python train.py --num_hidden_layers=9 --hidden_size=128 --num_attention_heads=4 --num_key_value_heads=4 --head_dim=32 --intermediate_size=512 --vocab_size=525 --hidden_act="tanh_gelu" --norm="layernorm" --norm_place="pre" --norm_eps=1e-06 --positions="learned" --qk_norm=false --attn_scale=0.177 --bias="all" --tie_word_embeddings=true --parallel_block=false --init="uniform" --init_std_qkv=0.0442 --init_std_o=0.0 --init_std_up=0.0442 --init_std_down=0.0 --optimizer="soap_variant" --learning_rate=0.00727 --lr_mult_qkv=0.4 --beta1=0.95 --beta2=0.95 --lr_head=0.009 --max_grad_norm=1.0 --warmup_steps=200 --schedule="wsd" --decay_fraction=0.83 --decay_shape="linear" --final_lr_fraction=0.0 --batch_tokens=32768 --max_seq_len=256 --doc_mask=true --z_loss=0.0001 --train_tokens=99190000 --max_steps=3028 --dataset="wikipedia_en"
Each number is 500 + 40 x the weight over its row's rms, rounded and kept within 0 to 999. Layers, rows and columns count from 0. Numbers have three digits each. The size before them is the row's rms in percent of the matrix's.

# layer 2 MLP up, 512x128, rms 0.182, rows 315-369, columns 0-127
094:449589498496508460500482554493449567564451479507494462436520536545446508521480531479533540537489519520480394498470588470451466545531513429493505488514484504465456458538491469493492579530561472513492505539482480485526486524531494537535477524563470471474499438610526460452513486511450500482552558477441483611505559489507564478511535466492456485568599494539502480517518506443422461504516
104:534486491574514465480449497536518555524474475507490557480466562549551532455511540400550493511463461515556506537444564508470459522507543491470497519527531574437443477517509460555501535541507446526435480510449524478503474495489581439527480550526527423507563489471416536471512448504535462497487471577457533475486532465521520446574576493550540510472508516489385537476509445493517459525558
084:481495569573540505532482522528416444416466514441537529568449485524488491501494506542490457553493449588457515474432477486470506495504505503558494512521492451423518499487490474518474499469489546471512483554503514487492454539471483474550500487501481464461532491538575566565515544535436454499526474564379454497437510564583485586480527473478532543507487484439509570467488555484445528560504
097:461535481516533559499510481502443532492426417478469562501497417528538492566487463481534474453455515482503543527524548458498459532407462479528435447527521521531511443461488461418506504450422485444404506539469522435466462561577473466540501547507569498525514522456494477489517489524529551488529509521459525464543475436428495541497462483430471538571508537495550530481550520491526460569470
104:476547546536451391511502508450497481524453530457526470471428466507486435491507507508515506520538509492451546550501627561511438564497486402479568505570510461526505449522509517569475543481527553483525529467525483507437520463514557488512437568526507519520520489514431480474520479479480455492546580511492444507469508514476540444495493555524519530469592442462452476479470516562416483497538
100:527612526548488547505504514467547500500517467494526527457417536502525460486502512548463473542544504527536459582481523427527561481472478435523398472448517499540546518515528562535481523442493506508529493488468488508479434525548446471512510535498451481453475456489480464534450535535479584466526514463422467375525501471455480505556478492445467473565468513498558416531480521453539503429494
102:508489513492529513552507491462549509506518472571513542484454430578512504435548419527486444413472495447483522537564492581483475535431451548493589473458589508489496500467503515488460459472479519483512506452549446475459466499535510565432501464494499561452463497532497499530466469495482505514499436574498491438504529485504594500560474497562531536594503511493469538469507522497506413505589
105:446537421492523498557512555489545474457494419464474489565548489527522460486507544492571554497527564529515516494543427470497506464494423496499501542582563519509556518543549437471490525527481458476543496469521530460484497538488537563460448471553534508481506521484590548582542459489505470485537541436469464445403451503479524425455510512451467499556517533486421486555514459550481539497530
097:487486451504478502528494548435423527541476537550530504468513553530458520570491555558447470514549384479551490538552498418539463512472542514449459505603544498481473524540539530556512531508510443531497538521441535500535520487571514532515529516541478448492469500433496555482511500495456525499519549496510580542473540472536525483398478475526441464541495538520404439491455535515460523444507
094:502488459590465505558522519460534497496527537471467540540500561463528512477510550507495467445501504494483519477539455499491510529484397540562558436462507460475565547496453508464485514443485566519585481552523514550400479444458559476467474471539581460464516485575485499559489478534404462510509521483518504589514490549471488541497487437508484498538539521482462489450540426480479424558540
103:446541544537536526515557555505440510461535506464563438446521524473507399544466459496489463499451547507506511503487539513554478499559510482568443446437524427464479580478460473459472444483524457442472612567552457474496507472513513507543463473512560493506454418483555469536566459486538519463463537493513495529498433479462532535549455470510477524552532492447492441518467440511499488545455
106:507429467450464502480570491542469470503486444498495478432499446450514422455483509497435490453442506520558512501500521459523559570517451501554475484427503533429571472495527525464512464476520503599445526479564393524466500449528507484489536459508506510517511510487551434511459574507509539557517510497577454567535522457535459522557464494552513531468444499488495478535467536474556546570439
101:510477550468459509554540568519513486475544476581473507627464483515460503516521506459537520545468486543527534454538434410436506452507430503520498553542478482533524512511516427470496473475509481508439513588554540471517483511533547475499541478453545453437504528408443517584506543466563489448503515446509499439487530483464471538456524506555542468480539516457567511492462474458481447556536
103:501502520466573498446520517479523504507537455509493437542446507471498522572439519519483489554562463523479463488438415434555453544489526405520452490480543477464504551465486503492488490521476525526507474489492552448554499508565519516529564502509516525539510537469488600435497506484438524535504536553400541463474595432495473460427563516500488457571422440536500512543530490463486480544515
097:491448416475512546490445477533473491437497493464526484497455486476545398579551515543526483414527492555484477593480482537449477544529549507554534468515504525516517489524492498484473497439554570561479480498533443485463470483550566456450412470481529541517472543513552495477503526454523546508463514500489430526489525494502515503548514473537541597458615499497479477544470465534408532490537
104:585453482490520501576542455527510478402511477569507477493512472467436485493504478461426520514534477506457441517455504484513502538570545547454423554503517513533515493503548528464520505486529486586553503557520503526453513506604542416535508494477587556476491481456493490494546609512500477519497523474541464462552565466464513461477577484547508541505502538555545455507470521443515550452464
120:527581473512540589485487610527523511465503482517517505489521497506555552500537519546517524530467490461423504460476483497468534516535481448466552572536568568487564605505473496419511506481531425535493468493507524450529473490511501503515453479491544517519532509513474470453531552425458507522492450539522466419505458554563527530499452499504496480471460531604439535482488424582439530486490
086:506540540472541427491550557393532496482468511404474532464492506495489479477503484554475555534466557450488524485557469472529475513520565447413530472499544454470487459430491544514585505551535421515521490551527460471523528432531555543534515412535574534409503508467478483491513517491620514470538524539495509514475486479525492518532497407471504461513488522472475460481487462482486453493541
090:508542479512477493490534544540532487567484462473502475523504485473568449499571456543481512468538463475591496453519476529514487445466467421479467482542442475509533486486507481517436545449481510484439457450507510449493479478539518498524516530566501453568524492482512560603548557612567466445499523519436485522489440497542506456547520514528574472484530594516492580505446521481451549427500
100:523419502564482535516458504469536506486456440541568504529463454474475457479464541494467516505481567437521525551540503429490408409522500507563482477426491440469486455475521525507480487496445532548495571525526474526540541541498527498485518496522543550471513528522486448529556519573500549498435524503536485468528475479500504492448491434419584527508603525484503486529487419569456535542570
104:495493518549502498523530481495511518567560449555490546492572486425530493520546522537495502459519472529494510507526523560501488479532465508517494455460474498498487429484491480456584476533458544524572462517536495468517562490542535425495464530492520517467526489442568524597533546532431539618536420474424527501454567514457472488500507526514477587533493482511506453496430581419488435490478
105:510572458572451499509437474491536503448445531488438506484471528571469488461422508515453539509512485467430585487509422476493496503495438472465463496478463522513533513502516517471504490574562489509567541465475501486525469547497526557620489454475501515518523506564507543524495511491500436532522524478532467459415480555538480484508438421498504455494549523596456509556586505570542484540462
106:528457409434519553459447484570499450549536438475502496492548494493515462582479445465478504427499432515494450509521462531548537518509455529535552524470521551484496513465457454542489474483491444495436496520515550436598575523541448463478440522534572452459516484484591487483488455552517524504483520507526462486525533454433502421492478495477491493528483485467508514383457480536537464521545
091:504429585469536511495517477489527541490522495496531485522456492503525455472464503542472507444526483504455517439486458434509486537545541487522549536484530513538464596524603481500447506507510510527473399449514542476490512467486575424513522513461482471484459462459581444549445594551456555512544555537482494458560502491509548503496520466456473474591503440506552508409533503518484563449485
112:522478514472426476510493473487433502489581476523460535539480480488506561517466509473516505488483510388491540553538516489419390569506488464428459499475500560533500430538560537630503515497490427504497476467526461495491471482496490530453427481515536475544590540516528451533529501524564551486489519465476512515477543499502447469547529503522492457430517499515557487518471422560497482578487
113:497497440477488522425517525534543476538461492567524568525490498430477568436577537510572560516460564489524516513570521501502531493451455469491541514537530531499502535600452507534471518516534502401530466398524460399503500506444556504400493506503519481441563511522540511530462475479479504492487499524476485508471426486513477487489479495491559463556532544557477498498533528505485495591565
093:564506477585421476483455507532470564535493481489445508462443567562473483523497450542514486502499460539504529517423552518441489497493453557450469533507502407567439497468577476479492553475482411481525469432521407513472476559536502470480515520486467496509455536532547442593487553513556486496469568496510546526504577531528511519489493469539497509550467446469539504477564535484501449518546
102:466519525490495482497503467486477533523466563414448475559544438473533491475494508506488487492510527486552538562521552433412563485589516498469509542557493410506572552424517466553505500514512511458524474442501561502423456568518474502532524484514497557461487486454506422413535479516459504544490466543551471513544508459558480461503536500437541545575471447556553511550479506488471481455551
106:478491506526457566455553459553458507517477481493487550468466511493505417514518489514446509475531563530446479503546441498495492523536515384479456455511558449452499447494446539515475478521534388477512454526506517534533535539521479500472478530494482542528505492499562466552451442514573498533563481476513470517562526517524478423485584444508586436464430517511488556509469500542421463429454
096:478530485487494426500525586544487485448505507557460566560519508525559503479437466534484554502502514496551452496537552492506480467571468497453464456550444518451518449465597543615416503504428504541514470474503540488490532533535465446491489500517507488540491526540530480481544495539477467532559523520547459446452430507533506471618456514509568465487485443501553517543469501530510563451536
099:465498551508443529518456447512499439512479515445524459450519513545554483563498487494439497580455491479532490488511516511526499585524530543543505500533510514487497439461418546493499544418435433541573476484542449533513568519492463484497477482539518532465532450455388522406485525492509407477470479360508508499526553528480547491501525530534538461546474437498486540525506469473502479484523
108:473489506503468494486483516462499518567501403521566481524497516465458524511500481455435584453483489483566475554511484516490510492405490448535590475421503539513505476418513431477531554540538461520482505461507516516554497534516490450478494517524511577495481471482528443558430505459484537516495469545527432504442563519491507569485514437528514587530443522526468571523426460590508456556499
100:492518487514460537511441472490468514538535516434531482440566433509486541445456494496474483475497535510547436513429460490429495454581541488497454514512535465496560495419482477516580520528475479522478559530449540484454554481564508513526504486566517490508550410461439495498482533508429527432472494491480498502400529474533563475525544478462545625498544493495544549486459480459527472546446
091:485453505513574435568480508510507578477518512502526483537430505478536457482458432580445482508482514542460538481486513501496520471452521414445516534496551547457501461482506509522501448467529459470524590517489523530537483479475483427493559542450537498453549448436483479551448574537509513438514485508491508492486445512484443515487554471538537470474549401442475552525551546531536495390441
086:469520487530456516503534541520400481488432464536469443482488462553525488551500576489534458607522501463506495558553548474445514494525506496432454464548565488482498455465518522452516550567491571567523508491439472450466491484544481508478547462549462475502501469448507525483566509501395464512493511466492524528472407540497587502514541568469416462520507450498501522491513565451520464545523
110:458457481593409544430468504586423476491476514509462552524517492454456486551546439466534518453517508567512415509505431527470521440476483511550497436458525517505431534468508534529457443477518477441566551502434488509483467601503522521547512498567502539482480501500512504433476547495502492476502542575445502515437488436541511496500504438495500502530486527544469478518476424505481511583539
101:480482573527543533583493476521470419500503489505491510485432533470486491535556489530507539531458475536486427516519496521561474491459470475468546472413487484522502526543465490535550489560518510517502529491567537472562565444499571582508454516503542508463455489424507465490506480555542524484440474495488483495395425532591420549525478514483505448474480482497483561534424561488425534547539
094:453518471530500589511469545476468492468512544539537550483398518481499516467525499491517475608509512428529511520486451501490489481479580555532420546500459489503418484535474480528475463475508498483568484484519538483566488528515431559478497465537510451551572569476567486460498482556461444529589492465489529488556526455461469517513519502576481461557485425521479522515518508462436420520436
103:468461494472510492436449501480515502507451412460482523513523522494445452535508502507468529491532490501525460545542492560447510479485551466456562565461494451573511480538519510458511504504455492506526473600501550468516457484496541457557467505535490529450487511446543454520486503473455498514508541577474492606518542418498503515463555529468496494429510359506403460467542493438454431467535
105:550521539529508428499507416488552454565566429570570462486447478510494462525462482500534527486526479469474450501528566496545424516525483535489509433489593529517524451473543503483454521536505543507419520428493414478460510465460504531496490464485503518535524405493445465435498480487506456527536510534468494508449476555527494436456581473474424551536555522505474500490532456513499476435437
103:506464476541486487481538585526518529476541557480497460474586583482429522494462494582435563588434525510515466465568476401501532512565523558447525527480569551460502499495511458453507456501583447518525473547521487549461493497509468513525504551494501546479474464542463553472499460549474476478524502525472474588437493460462483465466507453501534463544477418452535515492433484486481553515489
098:445472464457530525475522494471528530507477563556424520540519489488564454512493573484533512480469499505531493492427469541489526556446522504493407502490450467431507524426482507480430570507451576495471560554528512450486507490536426459457539555478577483511520435549499532537519561515446481465446532471442506497470523495498495527476441506528504556538445437588472425555484468445522498535457
098:521523579522439569516509530442544534447463500514552501507526510530478522445531525477473477506491492449568515470508530448538434491390500479523504557475534556460457436457433546448506486544518495500447561560467587526487527488590512484521454518491496528453444527544477481477486542478429479529518504473448562502500497539554545522494425490537470574425549509474514526467575465487496430460515
098:493519484593463519487508552477543491535498538560501492531475498511594446574456491486452484579549531480479479542464473493504481456476452423536489518475496523495476535568557554474507525472512452469502484548438514531536571545525493545483534514444547450552543416454455538471477474536441514550408536528458469524545477484605548489471577542510483477533528543542466508499578515526463542507516
098:480435496476492498506495503575468483482505467493538475511469479518463541471448543518446521467483556560496508482553466581435459483482483538449514572527548513551523518433450471507522555527553571441492476518531467443492449471534591520456490455515465457480501456509486544553522569489481512482421597527492463497511483512588478547527434443451494537495466495500478539432469510469465488587403
096:507553471550504521461541505456449477537518490467521489553514590520558493563470439496512508532428513499486546540515500460530541528474503517446590584505490537530472512519513476460487451510439540487481546463487452525537506517473555490495465479513499408479627554392536466504508450547534546475490475501511432488455465466485492479578495476566561480546552527479506419519490492488535466539423
116:488457537496541463410473497450583500540496535437473487555471522485449468488464476530532484460480526473487466494467494477541502474511467514462544426470497461473397485579497502491583505479452530515546494460544545440556529515596533499483524541568446532420475444473514479534485562488475561549491520594475493481537499527567530518484486505439495484531518457481482511406449527483466594520496
108:479501493518509501486496422514472494533533497454619566543489495502595430505532466566508537494506459459517513559564484531538469507470513474473609490501524489540484488498436513539490475495479461477435551480510560460558495521461532443513489502486499512531466486488498474544529557510439517547544480506526449528482483551530473555531476434528509551478456476485402563512420476576580443438558
095:434445529522517479504530423449471512509493452456497527534516549545547473429535545530433449547531536520502474475516550464492514570488505474543507558504421521446466513503501496559461491531446550479500517504414465553488506484546472491513501551475501596479443445518531526516411588500458462414486529541505501538495493519482566572616517429470518492490488468575522529470532519468516494479524
102:511506490464499492458450506510546466485567513509558502486504479462534499602480479470516445553512544441539497537497534482382475565521514525564471438492486506470500523522545540508541452509373474548529463533585511540492501514540469446483534538518473529520485450441472508579474440577465530541453522476468449468465438533513505518493455505496468454561529555551490469390488496468467463503524
105:595497521509474528455539515466537538494474453494496503518527468521401487517466484524552486483528563527517447437563514494450519465482542561493430467484520566478505492438469612447502510525478586509513497507497508459495506423524485493483486457551459528430534570478532400569551459483507549465580508522489500471467465531501477529488493431560503537549544467507508552526502496486427507419554
101:460531496459518555477530466511475516512520406480440520479605537480508459480462583577554563509549454455573457506533472525486487524581586480495560491489509553536461512482515494524482421505525534498549487556445546486511463531556465475532460465532504494466555507473426464475489571481513526530480493488440511463501529476500491462452520506545425456548431522551444490466484404492496507527554
101:501488512481536558549543516535372526562477516489486547489481469563475560490510494517468533525464420479562490519537536439529565531571510528404439452564520532473442393527539550506482455538415501488473491480520505519499519454564513526496485435562481464476516461460517500477544558581559530479499535463502520565508502450515530539466499469517535535479471514523521423515523550521503548503535
102:444502503513453496380420520521510489535539501496482514498475493493470461451488447483608468488539538493451457523484474484457538506419497480506570559487444471445505566478451499498444494462567510533513471481535474519547420456566461523466537522529486461497511479504561537473545497491472540484514490582491436514541503498517499545523435535461503479480459508566568412497513434503462446512607
103:521488513508510432524515530498468468515461539523490467525536532536475481465472575442523458528491443529491469525556495458468434524445497496484460484500476486463469482505440562515448532473503555462446485528451486500530549547568498527470486467547491437399495533498453516458497477528509478529531534546440493453518490518474498579465479503420500496516461487398415562571535510537582464620574
# layer 2 MLP down (transposed), 512x128, rms 0.174, rows 315-368, columns 0-127
097:547432524511462546510488448468510481433409435519525495571490487562546563433504497574480488581509443482519520457436525473511482472462521506498464557448464426429547549498541542473473469530510482478422469512521464405516543495528471520493487466524585520541458432541480449471469591532467547545499479503517560504511512472451495535530473462525458446517494559476477488577485535516496516497533
102:465440424513485482511480501499440464507566483467485484508499562528476462530507481536556426524537495429451543532494509517444476504482555520449545530487501488499526557526506520455509513499482487444487522591468602474567530491532442506491476502514539559482416555509487476479441485493514453492569531487481405518516488462484480432531496557509387496550519476441549554514538552416478548511422
084:497551503443512420506496447512482519489524505569491503480486486534555561518472507494484468521481553442475480507499507433467555525509550593464559560484460548445491464435495509552588428552491500539456509549469471419482508508567485407469504444469489529491499564602553430463527522464473499472496513457519455537531512480472605456454569575479505521513495521445466516470481514503534506497483
103:548501477493501523506502456501516504485477547441547472553515555454518502514490516515436485558448467522425524561529385471447501481500552568527539575449495509544519465414514470514486534494516498478553458530541425473500512507571537421466487439509473565508508535478529535479483480462463479485412566496543496492452541440546439551544556498545483537530486484434506427505545422501478554530525
101:485494509496433483546518506471404456487500492475471489515490478495475504546503495553415531532562472530505530426492496460448560519535427410469537481532552576479501493427503528498513411465482482452489531535522555467487473441514574504479497489528523487531511496506519487535485578446488586548480530469529470517569568445464490433452571536533494501421512586486497424519483520513484536459567
100:488440473549536522518556534537512457512496476510486491507550547545526519472480543495467510554488503526511561518392492452458491490475554446543495514492491429489495390433518538485557452548476480449524563530538541547479462461467563480443467499452546569560565530533510551514462517441475506538562475458431537496536478471489503484498493515548507461425598455468447453488435502502498577490500
103:578544464516429546551452437423552493503483540464495572519535509465528433503453491556502455555457454481527453460546482502550584504490532485586460528506482483502547465522498565511546527581539530488452479567536538511461534428468502480450427483493499450480492436509500539491497511524509505486528480509534510552519594508485573509475507434524538454417512519484478444528456477484561468440473
112:532475552504618487533548451544511425497524475506538432449517541488462587478523502497515512523415555547544471526528477512480500450549469500488517476554494494527446506651534519480480559543528511519563383482515500492494538528497530534457541486512552412465534467453525511465563538454552431461536524533487492556492504483527509442535526538528487500520533471481514544459477530473498489507537
103:465526552525484533562488556523502510559513552433476515446490488503513562479494525531489561467479529485492511518469545558457521534453504544502479521449471581562458481444548575486425560490455522517471544510565521486539417518486483434488464522428489454435572482485441539503488490624558473541439471478530467515484459501455458460460499575491565512496557500504526522480499520554468543453544
095:517518572414515531542519511543534518540548476486465500409519469498517513465559565582561430561452485458472579495475528506486516469435537594534490452485453574573494520492490496546528530467454528480491475510588442465493432453472487545501489460450520523578461511487472512529511535505471520540484456523448482482534501473584505533505482534580537518505476569455505480508585468462505489464494
107:546501481540507502490519504495445428492499543557494560505490445490562484481601449512443509469525469477422577450459495585492503463530518557523453479531503548510481563540500526555562416471479464531535484548455467532480475512503520465544460530475416537540474473555553505508571470444486535558505474563496484513432538485480506573450443532583485544483516516563528503577507444525521496508517
109:524454538557419514494473567579446504534623528514505505517470500524533544512527473508548523469542587532519452493512553461460473502511517534461533445457502509452425540499448470478493523473506559485490535466539566446458454464455582552533477502520504614482540446543546490560550518525570532503542482528535501510546517554477519476466499522458505535414503533479556511530484511488541543530451
108:478533432460467582493511581590537468492549505528489438495454473515533504485531515514546548527615496463450508468487460472468462499532497531443505475453510530394530526577539533510530515415547521445562420458445464464475487532597538464518483481472511505566471560525468489456471452518460531516466506452476499548485457529527493517490479508432523490495458516448457534430515546523475503496544
094:533484410511546491496553491501519550521455520447443558481509594468511475469498569525529452521379528461514506485529514540501524517452532473515504464435472483513532511513520538534555465596513488525469483524552508515518547495428542530486533513522503474433523387481492453533411507568465569476477574529507476494487508472432463501567494489516516520429445465524498544440551462435496501482473
097:528400464467504521494516529475461511451489453510525478465557510566517534528577567478542442484538417503421484518525488523448483521517532509538548496491500472490492495441485465496522482528512550494413477494455471544480566454464484553585550529453451477506410427454416509450449468516419512500480548514432515489493428566508551544529510521542497516514513465501488444607530493519501492520502
108:482477467500512556512517470472588443476477421541495470494502458486560513502537465509437551509540487503507432492456520542478487570530493528447523448431475525514496489524573492511476469473462611453536515449485535513420529573518434480462489530508474561519544547554415507467443510519497433512540462505488472488510478478509481500556541458505593443478512581536419502443438540494455492484454
116:509527502542518484486572535445517463480552484468531442451462518522463477442542556457552582470500537492449506534510509527500491446445497510467607527553461467491528495446461509449590439419549522509548510485594590546479492516533472525540422488492554514466510546550439523445519439464479475530471448445516517516498484482506460442524490561572494502498545452440476545525505540529536509519509
094:482473471485471580425470436451552472464532418534521445520445448588432525498507504437515435517532520496494413464488462513518442445448505508537498580529429521506534428443532497547473490548438548429481531503451506446455489504519409476516528514477474547452521524516488473536559567533516525539483513486455503510515581490467462495409552535512497510532553539510525509477535530489505487514482
103:468521546443572505497496513570509443565506538530491433494481462463499481506507489422482477505562508411512463480485549573482512495504495445529507511384531551504557550434527518480573527507465459439481486538523504473485522447554562477487531542474432507492518609543430516526536490450501526511490612544446515509511414545530503481541490504526508548502527470481541528429489524452478530519516
104:466519520540472499634488521404452461577538477529477490445499474477488523528545494497554525485556486449525512465508507503503438500546464572533445475522557614523472571500507508498489499512418500538537510459474514437546499508446554501449534540440491511508472536574495543528488402500553485548534513547549463504524499535465486473486451554431488478501508480536439454538519508474456432469533
106:505537514555496569538487528459469573489543445615430503508506469507471449525479475472543533529522446478509525512540531522559540488450533484430447420532519518501492469478463478460555467507499583469506486460450452526539519491547456496443483582525488556558488507516510502482487517419564556429480492559464469479453512447477484582515487571469432420518489577482538516503489465522540498494464
100:461504476438506600470511495548448497502586524422525419519444526431461461583526455494494458439468523519460458540518499505446494508505522513517430470438524495417445426464562515473537543474458524476528531501480541509481501479504480486514502481488445479460475503486538535496524473518560432448511519507515438491574520551583524578436497562551521453511505536472523543515459480482427436473499
107:552472565502597544493434494573482587456485469449496534492549529464586509500509468504482484465465497479447600500473456429502524502506525468494493556465483452530488495472538502457510548534522503508508499574524473472464472560558595463512508444453502419544527468449544475542476540535531503524538549528494430462480509527560500522464496509492447498479509511483551568579525579570466515541471
093:471510511503474560423561490532561494477487503407519537515524537509479487540602518562534523493545575487521495525471523511430451546440496399590488483535469483487449526527496565491477534501507535449509523470475437422476524521481467516569542464528534561465527497478560519478461461528544481523545428446501515532463497475469565440457550530446546488436550562485549480527463527477545502494476
098:510473554496485556501514542549464447479461477468481476489532509485511521408537494623535509502571534453540491446530469463458505483474463474491465499517520467532504504427493507508576433500485512498521504513490517430439477536417444520561558515514511481521571519592497512555513449540531492529483435442478553522537448476441453460466503574459519434459531539435501467599499467450501485489462
109:506511435508498565463531450524536499485499500447508447549505539464525447498508527484421573538516470587506534504400469433506520567460451506452469557488537520551518436567468533471512488487491548532528567496514503533453561475491518484458510472571455494539548395545494496479513491543523497481524487452539502360516434487477541564488557438524526526460509470475503470508474509472437531526488
091:533454540505429483435456520505491478526501499504504435489546557417433512520562498459441464521575501527533485479505500511537484413517587485567457563522517459484590564424471547470544441498489455542437473478474520482506431433521539414535489482487464514436540566578419460444431487520476515506508522478456434483465507479465484512492491492527519539490524515536487491517528480485510456473453
098:492493495488554502522524447510454513483479584604446477513537474523539507475513486462432505564553504533577449527492499478468491541461488432512480463442478519527419484506546483503534581528530477483506414463554501418484504488465537418547493487492439454535454422582494512507462519496481434575522481528442486514499490468507499482472527576452578494490471498447487443584455499503540467539493
109:582545443539487527492519525513500541531460431469486534515487475469503485476477506423476580451510459514519473473438535541522497473490500460513435438450462540470492499560495511552480466447477543475465445516416499445519476535511509542560499539438419520552469517493481495519521511493443504543577563502573472373428555492521527516515434454536509476513521469540469574499526507578476547459481
101:502459468504503531532482527462498533473513474496493520521477455510478490498562466500522464487495436438543487528559564526494489498511506494486473531539522478510501437546587496533456508472462456493491451508470474475507497478452523461500552529570542450412538457491444514525586547610533480453500407440545494518444604549410438534474449572478495506508522424552481493473448514452544430499526
086:516538519561489495557558437518556517513460534501508509439569444536517460460498436609585484490522549570528509487511479520530488499558496522515492534459513514545488465456438491492556459541545513527539543515500452456551489492491500565494575494447418509491548589553530523501529459524477528516497516587500447584495491516559560558459495525472498447478488491485562489531535426483520540445447
116:528443466470563488551498451490503504558418402427554508479545499495497484474524534437422463543472439458463433552495517451479523476520473467496473490526487472459471465554472461537485504566563502488492515457507492435475520518448498504483550534558450451480493471472457454460453603467486519456502434459478485520576497472561566542450525487544521562524583490542486542572512517530538506529504
101:542577478539438491556522470505451493509558492485480609573522508615557557481488482443538468525497558494604523524498500523514499478522435516449493526428522525501542488521468504493448477497525498530493512461481501508443532446618529498457531498497545493569518536566468446508512451479541566490508479494458529505576461501495507451530552569497482489456514474537502442493487577541426490516497
086:496470531511516556433458611523544454494473448471416479488537491564467443538509566435568512577492538563527503460491550627508501471491542549480556528572478523548513521491482545538520512556548535488504509583494519519435456540516444550484457461534454535479465437554479570534474478480527490536495484436439490467463507546503508518580526487486506548541517522496484493490490457482506483511486
088:535484542488560557535527562479544549573455496397561573493568548532584503534568521524467479493501507516576559545456480544516525573463569487460455459508465507444516506512490527492527515479542489536501534560570525473496582453499548473524485497563486457544477571516450542520457539492470508550528463494459515412519528466440500461525475531587513496507426508492481483522507477480552505479506
103:433522464450554418553502484454493560526479498462529456532478543524552520569493497512424565486489421467538460507512434472579458540478532452513518542478553625604482506401472477495484498447492445563494447509568464542482505439470441481493500474468523491495513534505485491520471534453477552446494529480523499531507506569490495517476555530564466510509519482481480450486525498477557559462537
094:534461491469523428599500459521433530412523474546429514425497515553524419530479487492490460513525414505487518514528481469558482521581542478477432487548498538483443478503502540512481477484452403452407504546562492483487509527490444477490427493497515520509478509477551519529508437497486446493511460442516565509485523455556535496521546563501431469513426483498441462477559498520562509510449
086:481480494505514527549477534465566503580519477510479533446494517555499574536503447566520437437527495431475461399525505488577509520577551546514548565481474517470535528517485485489477550479465518541501450507506459478495614517495467461511512528497528477544485518394514504459502514508499540477446536479473561495458501547508533526516524422524485521440566558583516423409478530522474507458479
108:445511549428506512481507516553493496560457517542537543535545448586443507505459533431563547424539443476472503494428507485520426549528516466524479540468579441496528493578432510484440530489464468553495510451505515556472492528429464504500500538499501520545448454545561456438452498473487459469492538515507430542394516547485479521432457491520495461514493439487501489479579493520500495474551
098:459505517559478533525501540447524544462499514472539452465503557493536511491514517530526559487504476537513506480461453498540571520472502455491574524430521524544545422485502473488559525513441513515473463565458537419531565533475467477567518488395548503497470491556428598514502573442470419542486481566548478500455480506486531519435530491440573493496515500539535468443565515551480529465545
097:523539547538537583423538505532487493472523550463597464532511532456462516429443478523497491567549440485518498529498480521457498524538422496482464591492491513545532482477585510548455457592550540433537502551479481433419494529549476522496514518492406518550463525477504449466482560459519519486571464523514510482537494467491510539508490432523480472458484557543452562463458490474488453502530
099:481548529513476415517502544441562477467538561454448523500408504473552508443456540519518497508520481493472515476538551487541518402449494457462483507468550541559491493492483555539456503442465430471498504488553508497495503431465485470516450441524526486498430559437535546545500481476498473548495488482544508499481513398475493557489471468553508525480433499450411510393508491535454413462491
092:545445458441495475450441518479481514538512528524453486495478518496549460417511445513443546465557556530513521520526458489394536497539503442542486444484437487420497560552504454467543465513436472511491501488537472518497569535473452451403452440528532450449550547504506543485508458498501452511559461519470457452495571446477531513562548484472544540489447535443540565542507486482536532531475
093:534554509441511473457485566507508500541578534463496462480538480443452528438541485453557471461445468502479549431529482441520427537537499449491550478526523528399450426475480447497422535597448487549504462471481528429521484474464487587567454487461430462489528494483510522478540494441531502485551554498472545505469497416531491430563494525522525483484521511508477459531517491483511439519508
095:465495586459438536533502548561548506509413518486521484499491545488554508546505513478467532514494499497465553519460527503545482547452571484551550474524446454500523428488533495544440536484414471516476541509546545493415547421570429512486508408486444500554465534495431506489524406519520541479500495493404510475471512525510493496570486578466509501431530489454446500481531495555530509512486
102:515528500485530431512535518520544524494468471448556499521500543502565454558489485431438501478443516376475506550501535499493478531435466532447556572470494467501498499507511518538512495504515569474471509535584421513529506498448445513510427485523519466486501522505487516557527494537495512445541460482394520465489475535527564482535501445516511497505516486433534546566558522419603528525407
117:555571424506441449424482560497458485491496501490399507468547498543508477547446506558597547527498523476483524504482490480483445499500438516443443522531535489500480512511516467536479476520492513488521518501459515496480497512455504566428466500505489515520609521603492551448548458416571457523574449462496473493518569559433491493515500532494535472539514484497508433572502575489482516471447
120:464530475449510497512484508493501501527408471566483439416524465520511529451509520522470501563497503418570529524459508523503516431498457532504512467489469462528497522579526497519532490518556539493472542450486521557456481559494528605553472498434442471502518433478542470467438480487553524529487498516465494418502504546591522449518412464582466433398539537513457514506541519508501477467522
081:480464531406490507475444547553537457456475539503493418518476503483488522461454489466535437463583504431423586485525488552427470525556519527494466547546485523483468527440520509465505509413489497467556441470441453475503537524514529516494409452541458494536555560453525520557485422542476541479498473478462496505447436507531441492497474476436529476479501551488484466433467437520535479465511
102:444525437501555517490541483575448478547515508545507505476562446545473433553498450522542539554426621481440539497504529488470523453469459521555479481398538489487398483517507523453478507514490379480500546501525541510536513447462562445508537542505577448544490479478531499515500548454490488528458480483553510487528478491564491474484568505503459468431482508528512481503557531463534509456490
104:489448439539489468520514476455442560498473531481475517344523487482492447499527539495516520575532529527563483514521509489559517477485483519513588577574453476434456563474502454539529432430508569482449481501431518472485490537453479547491527459466545477482447509492503419515511445519484466500546471513458507505526464472561474454488509509456422519414559557489507528506535470511530456478522
106:521469459466438470478467536475525502519479549513586485492498494494457581495445504557573590416467500471533498493557523518517513505455468562543537466548526504463487462553454592463487443489479558554515487451485500553519530529473532467447520522534564540486535535515476558495498490530532400511435511435546538481511507471545495538532434534534563471556475496563517550475509575459419505478482
101:508566468565579563539488534488503504465533452500514497550548480420548445519546511423519428457497465510536481452517522494502506510505490456455519436492519519431519530460445440522459514544523493585499465442478528488522520458498437511494469621450456503471496522491541510481428440547562477491528468484460484401522400517480532507458550512495564503506505529480535569538496516505510420508484
105:506528516466482437466538499418467483495521514560484477434529500481413498460542512529446551463435497457477480536590549559496556540514458540460563530516494466486477536421517534471472546531478505569440443466517490436475536450470422495521539553537443493532490496519537398476531503485418458523533507490481476495572507512507467554441507466489531474524494553477542414521535430501556505478530